Weights of a small transformer language model.
Training: a variant of SOAP for these matrices, 251M tokens, 3835 steps.
Each number is 500 + 50 x the weight over its row's rms, rounded and kept within 0 to 999. Layers, rows and columns count from 0. Numbers have three digits each. The size before them is the row's rms in percent of the matrix's.

# gate: layer 14 MLP gate, 512x256, rms 0.194, rows 287-353, columns 192-255
# up: layer 14 MLP up, 512x256, rms 0.203, rows 287-353, columns 192-255
# down: layer 14 MLP down (transposed), 512x256, rms 0.191, rows 287-352, columns 192-255
gate287 098:511364494471514415554373506473551495481503473565480475497458355494519457588491468528481568588456483458630482555438604487553490491460491554551558469470478392447443475444463511574416428436428473
up287 100:524529507605563544473495479475446576487473620532465535423407442451429520635509473520521532635421445526525510481466545452603461497484497619450592451511544482434529603491508550412504521539593486
down287 099:529579501536521540440469483530451468469543481457613484535647550384540616468502520513534535494439475396480533462485492526514584297531394442521454515439496466472448507421477488500399496493489530
gate288 100:511514541519458510551530459448451452560563473457505548459505471456508566463521459470478513364455484503585459525538517514500575475519572520525444444454530482562523520501565462537445557564499459
up288 097:418516592470464503419528487477462601561534426467476476488498590483449496484518427512532548525480485370521476508425399508456462464526568506478520468469455549474511527437578480455531395542485556
down288 099:478519480456501585454415524518407524556500524520531530493531525461452509535505516531469519447476438573469536504474575497634513585514412572462488433520441553474510494496547558501505557609458530
gate289 103:531516507481491548523466500482527510539478568567515520448491458406433608505503377470407474544429486423518465401593465515440519470333396582487507447455545501498491582529450456551457534445535484
up289 100:464501492459554522469445525566526443493454442493475521487612448552515473558515488552470583600619521504424552528561541470546512516482478448475544505500519517458591552394471515401573510538513578
down289 102:419486440430502526436471513433537550459460487492544581467554533565561437535528463548434549459531555548568452458550585446523531436543492491520502586511518562540523488499478457478562529482464461
gate290 102:500441553440331464540388489502565515580517527436585565460489435488473500511468521484513495585617560524487435484461527525537527539512468542480554498503603520559442522523555400586514458446453485
up290 102:592472467522531483627488423502446512581513551513535527467380544523459524488483482472531472526476446445580445584549511465552477516444501444474556458442521508501416401483484475465475499519506489
down290 100:511510546532408579521473492520509442570494523496415571458486488497478413489467510503502479514455603533508513572425510536492448487463463519441462479477494418617401482443418442482431516464552419
gate291 096:505531498488470475558490557477600450486534496474508619629535519489504533523507448426390452570493417482416512514354539540573508423485497524517494499474549494518461601405552503497487445526487480
up291 094:586481448476527474445508546517383496390640486535493552517499547463468506516535478484509462446496532490464509570497460538539453517465442517502404516506526601582508400540481523446520447523546513
down291 096:502492458615510496519440456607489520501442488506438549448512510538491607361472515536574466496497443620515508530569514425520487437454485436468555494578595491542562481497551544563501479515490414
gate292 098:554450538456507530465553421573538531468431417436427584455517480580466517607494562503485457544535497523596452551484478488529460463534571450500474427386484473481570469441514500561549526471454578
up292 095:570459484486558419531448551525524478480467537501481525395486488582496591475411509432472470516521496476447512515519522466447468568431470623484482428477503498492535461549428494507471548538535481
down292 101:578464616520512420528467534410541461549501528565482503458459446425531570486529558442499551501501434425383527601433465483492499562474552479510477597459424455406601425539504421501544598518536542
gate293 099:465495550471446493452402592597465476602538502464446571475490505466562519550519570431578452582547484404445527432436472540494540530428551517487528523645551529511533510472455461526487468512577448
up293 098:563535426519483482535426492387528568471544488499529533549524606432567572459463552463435487469515478536469409416436459505501404576535493486553485605474563544443548542572528525550533466478481494
down293 101:456469501462522576562479538409559505532490482471535549521533538512454392481573448517462343490468477501553496537524503508517528414434528549402406524593563425467513494537495460482519515494549445
gate294 100:563451387557493545492535540465517489525483465488427447536471490505401409413523527503441513504476569541621453495473458534550458375540506545470497488480604462493498549511592436456515560454576504
up294 098:477514459571541527451502417567476501577598512483466472654472567567540552490467548525403502505495534593413478504501549471481495562571457502496468563372552445437501551457523491517471484536557503
down294 098:498517497444469517574542478506456534495539528526456438422490508496480410526570369498438507468529466508590474447490492537509520542533512428459497513557475501444565504587496491578477440506448482
gate295 104:474472451533479413544489440480502563518463418471411440446513537475434506455562511529523476488477469523454488523526527612434550499475453482503376453451498550514639454528508406536506523524429458
up295 103:466518546517583506610433518507542458495539494355467507466509483562440553453499473497561451436451495600494515507478594460498549551503538408555499584460471449491570471536386556445564429391554519
down295 099:589463460503490556538520591595438448470435507556403548545439515452460585474501548493446407556491535576586528490535435515458506574550569547468479532473496554479411511591535600553505518512518529
gate296 101:463496540508529506546586453527384519543505529454503450506500532485462514555507591544442468464506424455477460596531506528475484532524492428527588456434538505512465517557443533498559553574521513
up296 103:573462479496469471491669543504539583456508549469480475580567519505519493508391480511514520554482506576541560528500450484396431556475505463448494484529467564500510457531537603484427483457461508
down296 099:474496464485520511539494464533490493473449494472420445403560446516497462551558506516579475485405467521561482465503511478546472554511623444524457456491507443520537527523460471502575532535527487
gate297 099:456553472474553604447539509486571413539427436461412557492561511569590460426502520454506427487442425507480351400497491550465535561579548520522593497447612491503545503476547531574551438473482491
up297 102:476518564489583511499534453502489460541464487485557512432544507586511565429469445524500470495491539464443419535523446473453570564444450626525510532535474507495542527423476633482491508474442615
down297 098:533472532503528462483532489623502506481457473451633501513599527504487469546462575463386489502425549405471476428449450529549468495481482460468560506456586457571542467439501569523443601374522527
gate298 103:500525502498491392471485483623520494488522483461446480513454501451496582507402539421423491521534503510446470658426478587464457440438532507557537487454538493535595531418575471395554507489464568
up298 099:549529512390504538436473487449457422412467505505492525428453415518492497465544482583562439516495498458490479434523520572563491471573462471512531432539455558448555449398455424583488477429528448
down298 101:522545586620568493499484547469540415424496573451506432516402589475451581429495510457448500585482560445475508546525482506562402383550468479485463550495498531657550569473460459490423550450474534
gate299 101:555481473500409435563499463430478528454507473511456534453483420412457487587394474516352405450556534462548480529526435437459484481505441481485552484433488470562539515475485445609496450514605536
up299 098:427545428503515515506391454451468422539504562501450548449493438620443527615472426503532427475543515482577530370544497511450497497441522460502450449605586462583485454502333437460379465605530475
down299 102:445510570432511486556557527518480530426560562436427453433538392487516462490573405461580573427512473616523545555434469461595494476473484523459499565501394468512535598436563455605571567490539456
gate300 107:451555504470468561441536531690410521513529377483556524511526535506592434481528475515490511480422531438420550469580509579435582493481535436524452531438489555453434560488532458453470578570461529
up300 104:473518436541488459462466477446488454551563540535518476401533550469494529500440509460539474475425533611476545462493485483490545522483581446509498532526439366534447518507501512570496512557551491
down300 101:581559476482461510527561536459610466460494531544512489392441461533410438519583469537441487476586584566543530506499543498437534420473642559464547538534594499465500534449434466531552415548481431
gate301 098:604527497543519487490523473525578566514499575539410490421485560493641518578605516453480449493556470508464503447438469507443543555509526464524402401418489528528524493469460599544558386569539583
up301 104:490460411601494456435553542509503502547512414405518434539548460551514465483475489384564521538575486426411447542485510463486433488443445542520619595441446460483524548582533526533456518476578576
down301 103:404552504515507532539368500453488509504541494509452502524558511515462435447453507589553576502446415512539486522480528502455504521501603476472454456529591567393479456463469540413434468438500512
gate302 099:447509582520548517526470454427486533491508471511464519538531579496489463563500599566560490552435483472502507446527485459502475319536436490443486574454542510508492466517501453539546451498441533
up302 104:552589457473551546482424565466469500488385504502489554416513428478550530533501511475476537571533533493568517488424467519488485501422535533461365517498569496417451434402538540503459532489528538
down302 104:537508588535428621541494585483460477561540485462416518472597536440506561555482548489475553515527387433453541463511483546493497503464445448573475502481495560405477459438458511499463516561528508
gate303 100:537528444421442548574443479535420430436449455543498433456487447490388361415497549425445440540574440454455548426490519464537497492538541433362558470481410452511590547462536508538506525478533515
up303 102:527549502534524406465499552497506535476553473585455427456468529545405402499428589453497462500441543486442467470499522469501509477528453418514466536501506463450489520532528589542470523514559529
down303 099:547457494529587483554561591506524580392446486480530437541466601566565487404504589511435485489462454510504414495523425482446471445541444557414501445571482528402503490494524528550570626475468566
gate304 100:377541465564548512526474527559425540480521463490518456592504506555486472540512487509478479435567479511548462451403568505469614541497488482418468460553490487522567501482542458606537487400489557
up304 098:498498507540542432534508503471469473423561401410487447525606531577448540508502455463518524477560570584512493499471570572402521503480488494467571483496467511458535468407573551556538512538468468
down304 098:388509567394487484537512534431410474507444465404481451523578494531502586494521566419533510553533504512425526523515513588494608472485499547446487488420535486501574568516545467492509515443529491
gate305 107:521539575456518570397582495502468538505458623488554361425492447456445374480555520485445564470567525453547498491437482498487470426556489434464571483449500550540493562426543505539445460548384529
up305 099:542515694502517476456420472541526584551532528536554510466460548487458481381501552493433579494518573467510474497378457469496528478561449433593581407538446520421479448433517497465459551459522506
down305 106:431530453470516585530432493516416519527470562546442505590504469477439515546458589565527507465503547470543510382530445470458554458542506471493401497510533443471487530554507436399465515508442369
gate306 105:470592560520517475516461435567506550573539473558418468492477407505457497511483548528456503505508518468469487491436510541431523413479566586512425447541499453476474527536525510454472469501597512
up306 101:486493564420433441536517582505560451520463450471505519571525511422503374526564503523503441429554455526467497460480542503523448456459513461593515460508512506487473560517545486402561490569556542
down306 099:608548587530619648575520440470475546481544433441476556513526552517471481556576466547478520553535420485544557511521419533519527508517554430497415511460457500570535455461472396491602534603527429
gate307 102:571565556410588420462453465508447481537457451567492497522545574462494459537511518468472523458476470488498435532508472510446526549464552540526462522488482443418497612494516613480438484547514598
up307 103:474485488524487555469537456509570475525516569440527546570495450539423414458532351449500513535464488445494556541523482452466510417440520418455503470467506465588453482496491404426528417468476514
down307 104:549503465439535504555591517486510489414525552490476464529540484490461557449474445487540509507547564557582511426484461434489598425409491394464461435490499519570572494499548385503628483534414544
gate308 098:502500495538511457481503442502465427511471437464544491411450469474484407530490488468514505492480470604596547530386486499521490450505352485528428478532467544431577490480475574397535481540463520
up308 101:380515526453532528521467539507618468564438490509558549465506397461507454650546439611461502552537557465572543478543441537514436550565521467502493520476492484582388490493525576480497506520514430
down308 102:502510541574636517523543511532414499519427480520616543544432507518493514522559412463504568528540475547527470519550458515605546494485549495476491512443542490465515491463550503492507480487428511
gate309 096:431415502571451521444566486553565466645504570456524521515457491473465462518446533484536579504457487454449440423530411546542520587596528450496450541550456498467593597586507533541453521513490476
up309 101:507413516401446478516467482589541563486563467506511448508512427561544524537474482454452391513534436440511569507461588539524431504490451554575482485464478589467421534553504514414484426580492540
down309 094:558475496580512535502483564506473516502448562461471522429453541526488491480473519508498544481534619520503530515535485465546521485465463515437492473507495490490448645487435456485516545531568539
gate310 102:508543589495542490452481399535491562547427471587423472531560503517571498618456520488503507558509486503559553566506500540458565466460563427428558558546558512485485415548471476430535456439541508
up310 102:584500430516492427489518406497470531582518531465416586423476417491470604476413444521526541551448530458541549533559495449494502453460454552505569539509486529497512522540443451469484416515507455
down310 102:515402513572486418520418561480525509373458479503494492518533518460538477568526591453505409451401544485449598409523419517487372467492524440513507546614567483535526575537446583452504527514531523
gate311 101:530382472468569441503477545540481513521478482503476562472490475445447479479630469498452511452486478445423562506510466498413476492514526515591514511471445524537442553444427489438457497586545521
up311 103:452516500477523465504491470399508507445507580540459495455409469522502391385423472508489472515495471486571495547495456598453505531543534463461613504483491536448526503494462440455549520527489474
down311 104:464540405418431494456448419562497469433512484422469453466468479419575550543467543530525403498422588411499584512434497492440516512532520602554522601461478398609534502465612523475487526591425513
gate312 101:497384524496444456471466484504500457507440463477519480507375460526402321539525546496581517479532590553524483536527518427435503453565532606506463425441526618580487452472390469516514471541537601
up312 097:502554483475452454566447482590588504476500431466505457476483521536446558459483472535538524520578565480433394616511455504626525500470560477471480580525502487462483578480546582500531434523494490
down312 099:584501551506511489487472423478526485529537485562561571570420528497505575471446473442455498584598508509486476575552510506529489383475500493497442564475451538431497465541545498419439504488466471
gate313 097:436464543477553505479496444456500496554467566424548481546502543618430487454459425435465501537473544412421569440426457501488475451568455454412536494473531439625462534475485484534490485541542528
up313 096:547488523467463451442528455454404529616464409507439501588491529469490535450526445522472520502571511487476497477501466521520461472560420521506576450535504465536526400513492526506479464415492513
down313 098:522523468474501572558513534482444462459523524486522508574509594554519535563604439471542496456555640482512500551527544460536508484561530541436466452422564405408484575524577553500544565521523474
gate314 104:620499517508521394574478516450477501514458464523514485413447535561572500437518560559453520417443487542460502458530558526576476533548456469505466506465558456520530469492512411441447520442479432
up314 104:477517596474488479447492435448456503500492549496620595483478520467547490444516532543530521533537511485354484473529542544616521606479477588476466459572531497489574450560495482474532430377458552
down314 105:476465519483425478545475609446451474530525474464546579578429429524396401475508547492439537474479566527544559422405530509542597393548556447478434562506477492494544427447441427538453441496541562
gate315 100:455472467472398516528488472586484497445575526458633468472445471512560472546562414543452597495513481546534578507508515587512527501440507529469574480541471611479438452442499516531459447491572533
up315 095:593460497496494446502598414461482465472483448524590517556440448495434517441524460544473592525570534549488501540519557593486448442485507532573543440519456462443515481560522526490590438521529478
down315 095:436444483518432489518596498447469609519514535558457521547631511513481487494513481477374500526591581491459381496528471538492469471496394509488470568464548453436466477480441479520518472459507530
gate316 105:463473527549500499491484468496459495611467577491520487544568433569484461586446521594550645536503472523610569445502563406518548520533557576457459539441467500545437548507535500544492536502446532
up316 106:591476536484532423459446562471467451433437512482444481557542404511512623539464477465532534447623443568461465521496445449478474562482526517512516484400538451519434543421480424523547484569562607
down316 102:554471566510496476509554498536557486514452479545494457499466566397440508429529498511455464487496506529525480460405495449537511499598563539469562501442480515416448503547557536536654522532500459
gate317 098:487543398603479496532534503497476542543505511627513464437469502579453556560498416550522608448512555431530482457498497471442542498510544428569484483591460479474428535440603522486556525537444636
up317 099:467474525535566456555473481583528500482468504569491519522640528445514407463477450489528470431399449544593541552500499431537441428477521506601524484494504547508453482449535556498564535445495479
down317 098:485479478441478424548531550493480527514521497601490502488467409496517511514497515481553544482485497553456454461485641401632535499560570416575512512545406531483544533428558543453520634473431491
gate318 100:510518496472483449487419428403524417466425587515545540522500576446507487472599496498513492511502533555576513468502518519524432514534615552530438585501505426477538454424551477581440518453449550
up318 102:540455479475588483450537482508532556494461517523516565417438401499618534497472482479455572411464487570508449529539470474630475497454525513497514519458508556567497632533412400388471469595540509
down318 108:444470529521508571554485545466511505421589503434520548553397400528504508563461503480449558502409538534505481466477524430512469435471514440497519521527417513446465587496554472528591505568524591
gate319 107:450575634479430459450524517503525548594532478476367381379557534558517402496431505507499456457470498427552429551532487540516500496542478546517476434564472548488478506510379455469461543561514530
up319 100:425507381478470530516591550591459485463540535556501517572444457436430546389455515460495427498561371470456572465501572554484553509477464531568537488441471438595442533452553512591489488491440492
down319 100:539536562494439566478408498418534485393503422427487493513514553472511491532481517441508503531510503359591511511569485449556437567510436563497494550490541581470556614489448508451453543431464463
gate320 102:505494478434413549559376436468565417532510497517511488472513478591468418487544534490512489436541456497506422466538429557485571461503568465467442449478456529434567515353546518553584430451471550
up320 106:455529577518506469629504463477407479540525511640500559496493507551567437489551460533563491584534560403471416465520393455585487471568544477558528538553498496491430569453499499503460534517451481
down320 103:576487469487471576432411443489575489536458517473491609576558463543576464551512466507571502540506484563478491643466410515582517519473439540477493524359462477484435627440468527537438552473397536
gate321 091:496452578504502536467485518580490459525482462456513421562502561468569407500478543525502512481516498553473493554479473493454579394520442552536511608576549499583523485551498490546443494483518441
up321 093:580476516571584473494545418471513550472469366480524412620441464503460573541469455514445547428470602510553530559531541513524492529477529510563470596410460498508512496647417445551438430454443554
down321 101:561494493502533514480514470496446508476600554531453538556460557441506619529466448430511433491445483469490527497607566511518461543612498544409520568519510569529464473490399479506477537522445528
gate322 098:436507528565329490447488487437417531483556500458438525474390489528560524437569449554601551388458559563535499576483520568547545466444510479499462539478346503419525496572542513493500516460536481
up322 095:473499483523484533514480452529484575478461561582533524432424521506488649497465518560497572514516556466534481458520466542509463429448499437469476581550529465508538516480506579450459576425527511
down322 098:552483644413413404541487480525485507504531546490456519500449467526459451499479456519499527501417442520400568513433455522617504505538475608363516486522392461450482449603572517443512513482615458
gate323 096:547434485511451473549542577568468442529432434491437487499484497396544389492459447472472540562468478467459467506559491576452420492521568485414539575582597591511543506410438456622577504474633450
up323 094:547528506485454458422447516466559502475598455455504531429471462386459483480564452483417537559498555512544378494498491450522465562448528458479567521628540449513519516487500515514500438490535592
down323 092:538521486512531513468490478443551520523476429573431567442397472471487571562473513504416435543496427506512556462423490488583420522515459534532432458489390490524529507562608490497472525573504488
gate324 095:461514465522615494482570549480542448533492524485443396540510574493536543428443575484445539469529581519528429494464560535637485575484466477529536461521491490554498593507427573506528580452449493
up324 094:506494553528545530475527443506592562551471493572560468485546507535488555528507643605462485413573506460421459439519463518514560509553556524512456550481455432590532493551521538423567467413500442
down324 080:500486518492520567466481505464467519420487562473511493452544457522510695530461387461507501518481507606440513574537457504489477521527470505453519406501577489498497567498474535475454555507444467
gate325 100:485528500504507450493509530440519540498472478482465468574455491512478482516476493474519563473551632547444440430506596506473468460420588540456455439535457580498514486517492462486535483586487455
up325 102:446475468504432529492434543527473520457587542543542487471461587456465470497435554453580480465508495500572448408486470485537459485426466548504478417526492563454498496592478526546469402468493507
down325 101:490507533549483500466421603550476467462478646466446493573470490479532428613464478556559556442557542562551488378492515505484514468554560459502470544490460535550472454450459515545448566410518482
gate326 094:468445447468505476493553491399538508527474511490513558499510567541543532467593428468531531485533482524505446527494506533458532447472423481464531533539517479540519478586552439529459394507529498
up326 088:488575521491500482463401469539435498466576549422586504561492488436396446447473529433420498513473491567493549478524512514474457470521421513546479561510467331478442485452497527506537446475388508
down326 091:542560431470395470455489499459456449516426406482514541462456572438419517518518569534515530534581530490478466522499529543514418465521520539464598527474519496550487577551526531568578546509494465
gate327 103:524557560530494483583507420379476520518529460444485455459529562471467515440480440510558554558556519532399512541441538552482416462482507484429516595468512555512410453458475429575484383512471573
up327 104:488531464525522529483434520547504470391527552533409556345513548471539485560502431486479452486469543426559511546557467536534518500579522559514543448531529463461461531529453523479529550515526570
down327 103:569539421433516506507438471507490553484507436487460535452439506587442442576476547485500461463549462506477485495614458483507530472440559482532476533477471542464517441497492528501502492538520552
gate328 096:516546500491532551500446509402556521475470498446492453513483537483530377532544508434418529520527438399525519423502503500483464440475547476501439527541549565488455487538475520499559544511537517
up328 099:558485465490545504584533460505512622481467425455529532563564539438464483600585506484482509466527381503520503456503530537403534533546473473598486546462562546543494490490473535480460539450523412
down328 098:562485490508463586449469474495532573516449557481508487566581479479444491450609578483477486479511502459501416538385389420504475573417647513576562522475550512492466414526491531503523528505469481
gate329 102:416434502527561462451524524551544491504635465518518498566474459519383560524465563511438427490459477551473519502435602488442409480527490513535449474487566493342504478400382503514511528411539504
up329 100:512555462518419510556462442480530484453467567511471351514553458450438534569505477490519556523462483574444563584540540479520503494548401485483392512540500505561452582550425502458547551468580414
down329 102:583514498485552589597477521577526435453483487514472425571438487500564551499518520559492627466533383482512549480527595507452422513528549465526507585523463460438392401507491486453488479552451436
gate330 090:448493563691411471516482456430555485506567504475527438448444496495496480486487509542478443455529561519586576582493489515381500495457454486481494566492419507396570429459466490438431448446485503
up330 091:421504474493574487372463526484479475479556572503569507454492447514500387508526559559457480472482457436400495425480456445515471508495596468495449436442501513616470527457432452462510541527545562
down330 096:496424441501497501498572473437482419513572466495473565528588511512451438468502447517502538490577419488472493591490529433491495537487516521506530453540579439442528458503513492527507513568630453
gate331 099:558454448541486594534468542428427462469520487645442409544432486469443477519569489543631468571554425460569555471493446569445522525454550525477514472526535464533574470578523509509467624572481505
up331 103:560571445496483376459559541471379526434541493486448485447427419507517402403519431556584589509567549450519502499385472488476524571512566508524479429487477551481457511527473550439467480394477541
down331 099:512567596545477503557512435517503471458529459482402440471486442505414549456557495463471483502518530461559603541478525497534591570481452541499416541606556534467439548573532596526525421458461480
gate332 098:514490490497505537518448439517529482540454472515549519489560471526474434525525398577442448517521531436522423517525503566567505505539518498493436610497524511480499567422463600460444486461463450
up332 104:504481549474580466498541475469524498473521409445539494488548518495507453502553483540610511509475490443436463463484473463494479541477474457457400464539677524470446484481489513511438459471570473
down332 101:548482474446439458444448425420510466549485577447564454534524443471500478434566526544470516403345516509495541506497523600520494495576457492402512436532547513479471503531406548465515421544491511
gate333 093:579518551454537489491505410526462445479609577543496488568454571457480563484597506556535507459512570449479559508512423477667459408502460505509530467521566462547503477409447471433534537506617496
up333 097:438556391560443516477419515488413425512468584527483377486528513617530565513494544558458500505511396602536492526550524498435445466547449539518373475456396488517479426516500500490470584474521455
down333 098:407461551554538464496504489458428463587512429471429482511558531469507543464526501451510569530562410563513459457529524599449455555509493480618434545502412405455566450499529407559503501520547476
gate334 098:549448514464510492450503379453477443573530518497485443577459484469501554495511491564451490470542429477459436350458560444443510501438501528514431495515434501490514525521459579457450469516504430
up334 099:506473546491515493456478518565533479391626461656491472575444517425482528496536498403545499452547522492612428509567574468483587476454533475538469541467478484456446440570499549481415496538431510
down334 102:539538428597498515520423573585461527506532472526494488477483584485536528407474437551452476502492447554496460462502535530461446516571556471499488502501466505524502635512495497520486519466474565
gate335 100:588525398526549522469503563439414531553471465463510483608615459413511409429492449482510573494506468416491425402505420531494559552561447435545472598533460540579433564433550521469481460465532503
up335 098:598451541415518449476511492534458467557549517460501482496585545517573543531545468505469408481558476487559479589490500511515463437472647356495494528506541545463550471525491522533509503540552545
down335 097:557452530501463542514462523487432471465430548510459443446517623487504601488546454499505511538547545482468511526565605523506405485554566508466556582517552525493540497519521474454419533547476509
gate336 097:502534504465458478494448527487486617448611435508430488610447512421479629489503464573489584506520489531569549448503457440513593474527511457513555486530445580472498556453485465486499410517588559
up336 097:501435514665529437474509477490475509560492462484483524527449502459477492460479479488507485524436568440513540488508517415488579486505432421561479453612485374444496474463514583581490513447565422
down336 102:555598560458504550517504471517451483557455475456573523473527519566464540488426535518570528569493507571355481468541412482580488536447517569462516529500455418541535573523387576557588534454553528
gate337 095:517484486508452427507471500521531593508534521498499499451462571594551495499495484448558513500414522466571531521627535531600501446570467586509466496453474527547483564528502478482389455479504536
up337 096:472563522516451490574487498501487615504525493524450552442480555519444495498493481498463468527480515492487531424587401453529508426508566575553494381513565482478470485540494440525427590404546579
down337 101:506487548653488413534484516449501515546597537561533526443453552519554507484453537490472560451416470585507537518524536466514513464515536552485570486485558516448453469420579440489454461493561533
gate338 097:560420449470476499467588462483443525414577519481551431585564505541441444471466501557499516465427531465513611517462597531535530403481471476526563417521579502571606467461500538526450415576518521
up338 107:519513445463500430502477524461515484502454482425477559579483563485510429462515485416631493563441465478459440539577500568481589497529491558474489488437465502480397418446517534516520450516470573
down338 100:484552427493501511473568498547484462463400570545602513604466489411506577563464442482513452448535525521444487598414493554545503554480439550482465609438542566466437529415523471525497551459558548
gate339 103:472497502618463486556483575501445469543512594465454443529530509525499632560398436478588561495549464575464473464421426564489551531561489528605498557489500528568486476521462431469527461458491489
up339 099:613468482518449480443615571441518482553482539569532564489538565546560490505593442504488541500506514519499491493405385468573493457477494496436550485535499430512489537492385485499549505481482434
down339 104:439559478487464446501542501584525427439480441480495539502514488544542567530439538471532520554451505486473499564510422535511480554499524451577567504577520490448393580483528532596560533552470463
gate340 099:429424488569481511450519417462462483498461546486471471500500509475506486561563530499495481416544472525449568532590528508443539476488553489552556524507563540508502519536522503535445543536494533
up340 096:487490531545421575450554559476544557494606505538478496528512485468421464572509537546499437528566539477414404535594560585497503476404477461422559549469538531493558489566480463538554443512449521
down340 097:546436541480517394473520463493493466544511471546538520525507394492601452512581537496499483614491433486484463390505610481447477521511480448497509467495469528546487416590490462530501504552515459
gate341 104:494424453401482535523586424553558501514499496581446471525496424439493429528471657553463482506468566486519543529478557503528547506479477469512535500474574441706568482480418545526567497499511527
up341 101:466545481419486452476488633434437564442575477451441509507475419536481586409507502493512495469394444533531559448506629576538544504435571568518527474490554603477516497499469486499403550456539457
down341 098:462536477434594562455510491573515445470429435490548515504495402525524538565442451539519612490557350437420457487475530487420603455538484495433552516553545400453493551432525591425536555497548581
gate342 103:523524493419386470514452555623552487459433493553499511453515473520476520430543525534557505466532569482477495411498501583491553535475498511493486448457490482493539473444480546511494454477427517
up342 103:499544406603487571431557471434453520506489378544460529552496418579451616520480492516547590423545407452529473565476460552485495565479531521589466529519461519588476542573494429455478528517527448
down342 103:493503491500451515546616505528540518499573519552508470488443467561561514498504445479513545449475476477463555524619541552490471457409482521440444469519411568487495493398530584544574532500499479
gate343 099:510505551528537490497498549480551398580456545436507446557563500434518464544498521467496466495517527515474406554500505499486466522469468570582475505463468573527493436450365491522504541486512451
up343 103:438493513408465449492548453549522517468486499541506465513539513523493492495517473477486478556500532418448458476503395525488505602473508410562344513510516532429531450431461519543518510572509515
down343 102:483450468465496519550452487434517582435403496517443539472557502594488510509501529511527549538567523461441445387524467456619487466536484447505392569521464403424497561522483527482490551502488515
gate344 095:551488570595430499580556445499597525401503583481492475573557500458440461496508520544556556416522414488569613464470459542505634566527498478447494572504403521517568521484472507476465488477466442
up344 101:584454526523400473436545495575488485521475464503487522581504533555496521469469555534561502497375487492529515463418462481517520528453534584541465543454439566497559554562528492521410471449557421
down344 098:565492488564481569544535501543504575499538498542429519532419542535543625412510401472500477539426432472514454550460469602546439522484473473480474464547492538513546535514531505486469590509528554
gate345 100:544488451509492427487478576548587472522399527561538491395538443523480587424415455496516461477582595549427457432480558467526507443540499478571427536545485546430526454593498467474504621552557498
up345 098:575518460528522541485495548425543450482527510423533487520406524524470467454527491469468527481593437469468474529491543514516524406440484492486585450407410507379400546546475535445431518522521463
down345 098:502446575493473433474501428455454511537495451555526442509517547496565503418503494477464520521513567486544469564497516452446561577432434559552548531484508517492525446419501503520567583526508480
gate346 100:443518555512469543514466507493467510574521492564531556460498532517382540469520420587500562532556431460469536523410485554509579534551594496429582568477467562411451511533543441450370458504608540
up346 098:470441458581528476520546476591574423562546518480491556528515517528531484453494465499439539442534516528447530488501552553483530506432499572487493507446536573480565512457561416473532523564542497
down346 096:413472535527557475484431578474529556519476500516454502514442497586535584452550537512487396523451395520429454489612533525456489470569572502575448524524394535502611482485504499502553537516493478
gate347 098:440446514435504434498446456468516474407491476498504389481580523480504506436548471469513485563489536446487548456546511526432480373497548489524519517576442538503462519527530622543485511523562443
up347 107:410495521413425545420529558437547541497503495596595477474534458533544440453521480440463456502476438503478571614478586509515534458482504488348447412598630596457472506493518535469455454512556447
down347 101:441494457507505516558490510437542470537480633530472484451546476612495587487504518526573550551563446549493529489475531564451479487447554490499430482402422516497565535510451410457446455587526492
gate348 100:450511483459502574540556536518512516478517412510445404558511504486493445575530472501465532455499560384535298557487546515502465488537553424512536469439549490521549465548566498507497428520562568
up348 101:551579505474448517501550560438589502494434459556433529530477512478436510469543537486434375513381509593422501517544579593508545500446479487593556544613483463461516493568521511493453546430514498
down348 100:523550527502552537558529534431547434438356431544460537489505521488461517537456573526520464485429596528484456571477490496519492553455418525451575605582430435515483428469488520485536475600470530
gate349 098:439525413443485525472480453505450501614586542476524513517536571419437470550567531519499524510506453481450511534477468484381554440449530514515488455536523479455453519500432578400540520637478487
up349 096:465497544437520441557497531534466499590523478533466578468519469539487512690495421587394469558521586560417520484437438521469561533586485472480477475502464497450452512563592397472530506487573507
down349 097:386477555511609457582519421457518573493462540543510577506452553478507532470441420492505541492601410542504456446446523546400516538447516500426486424528534531554535474534598494559540529568587449
gate350 098:436473489566553478554398466517535469478482469445486462479525516533483521452434612493567579522463514536430497573477600544475618474478456472573431447465493639568554460593571606462469583522437527
up350 098:397586524484523482482539527453454418537478684536483483540538449471476528560496484579529499388525494546500525489560356580423461510485499538368450474554495392510462523488507500370486493421482494
down350 103:475566521576515478538559500549491500468473534472485477477531413403404536524539473487528463519571538507446549475491465500481501501451505530611493477516488494601474399449469562488541419511425513
gate351 104:512532413506530539529538346529441572552560526425634446472504419498508447516383473458415551454486469514505437396478519434361524537535512469543526490447568610468508634419544548456494538454552510
up351 101:498548456487501560447563579591508554514527516515486562460434398527461489444448470447565465544462408534518577434454500526524505489464518499388542485516515510587508468471524505469445508561507589
down351 101:479545466491524515520482545554551496549515441478558571516405548474462486485485394472552470516521602513451507517568475564463572467536546451445541530548420474568476494418520450528591441527480407
gate352 099:521548476554473539456518429524515618580500499505506622567481467581463439364495535528437549472435517430431493480469461604420515444522502483506528538476477501549498484318431444529487520446528566
up352 105:541503479519542476462498368485434556580451447553476559522519514470540496491528468450573510402574550496623540497502507462454633487496541538487473501559472558440544426486532452474493455387501490
down352 100:532505523486455507579474507552523471470484540480539542501593511510449552365583440497480496485434468573450467458466468464546481527539466476462471423456430467488466537536506505525505502526535534
gate353 102:518442491516575580446396512482563458393579532581527437554469448486538470435481500494466516386491497492541473549494467437448545609509504461540492566460509548455560472468452511509510559533539513
up353 102:508521541484528542518523482500529518510488587443527498460571511573408543608612416528395492535487612450480520485512527507470448439487472509472527564447451608442565444529461528439519542511538463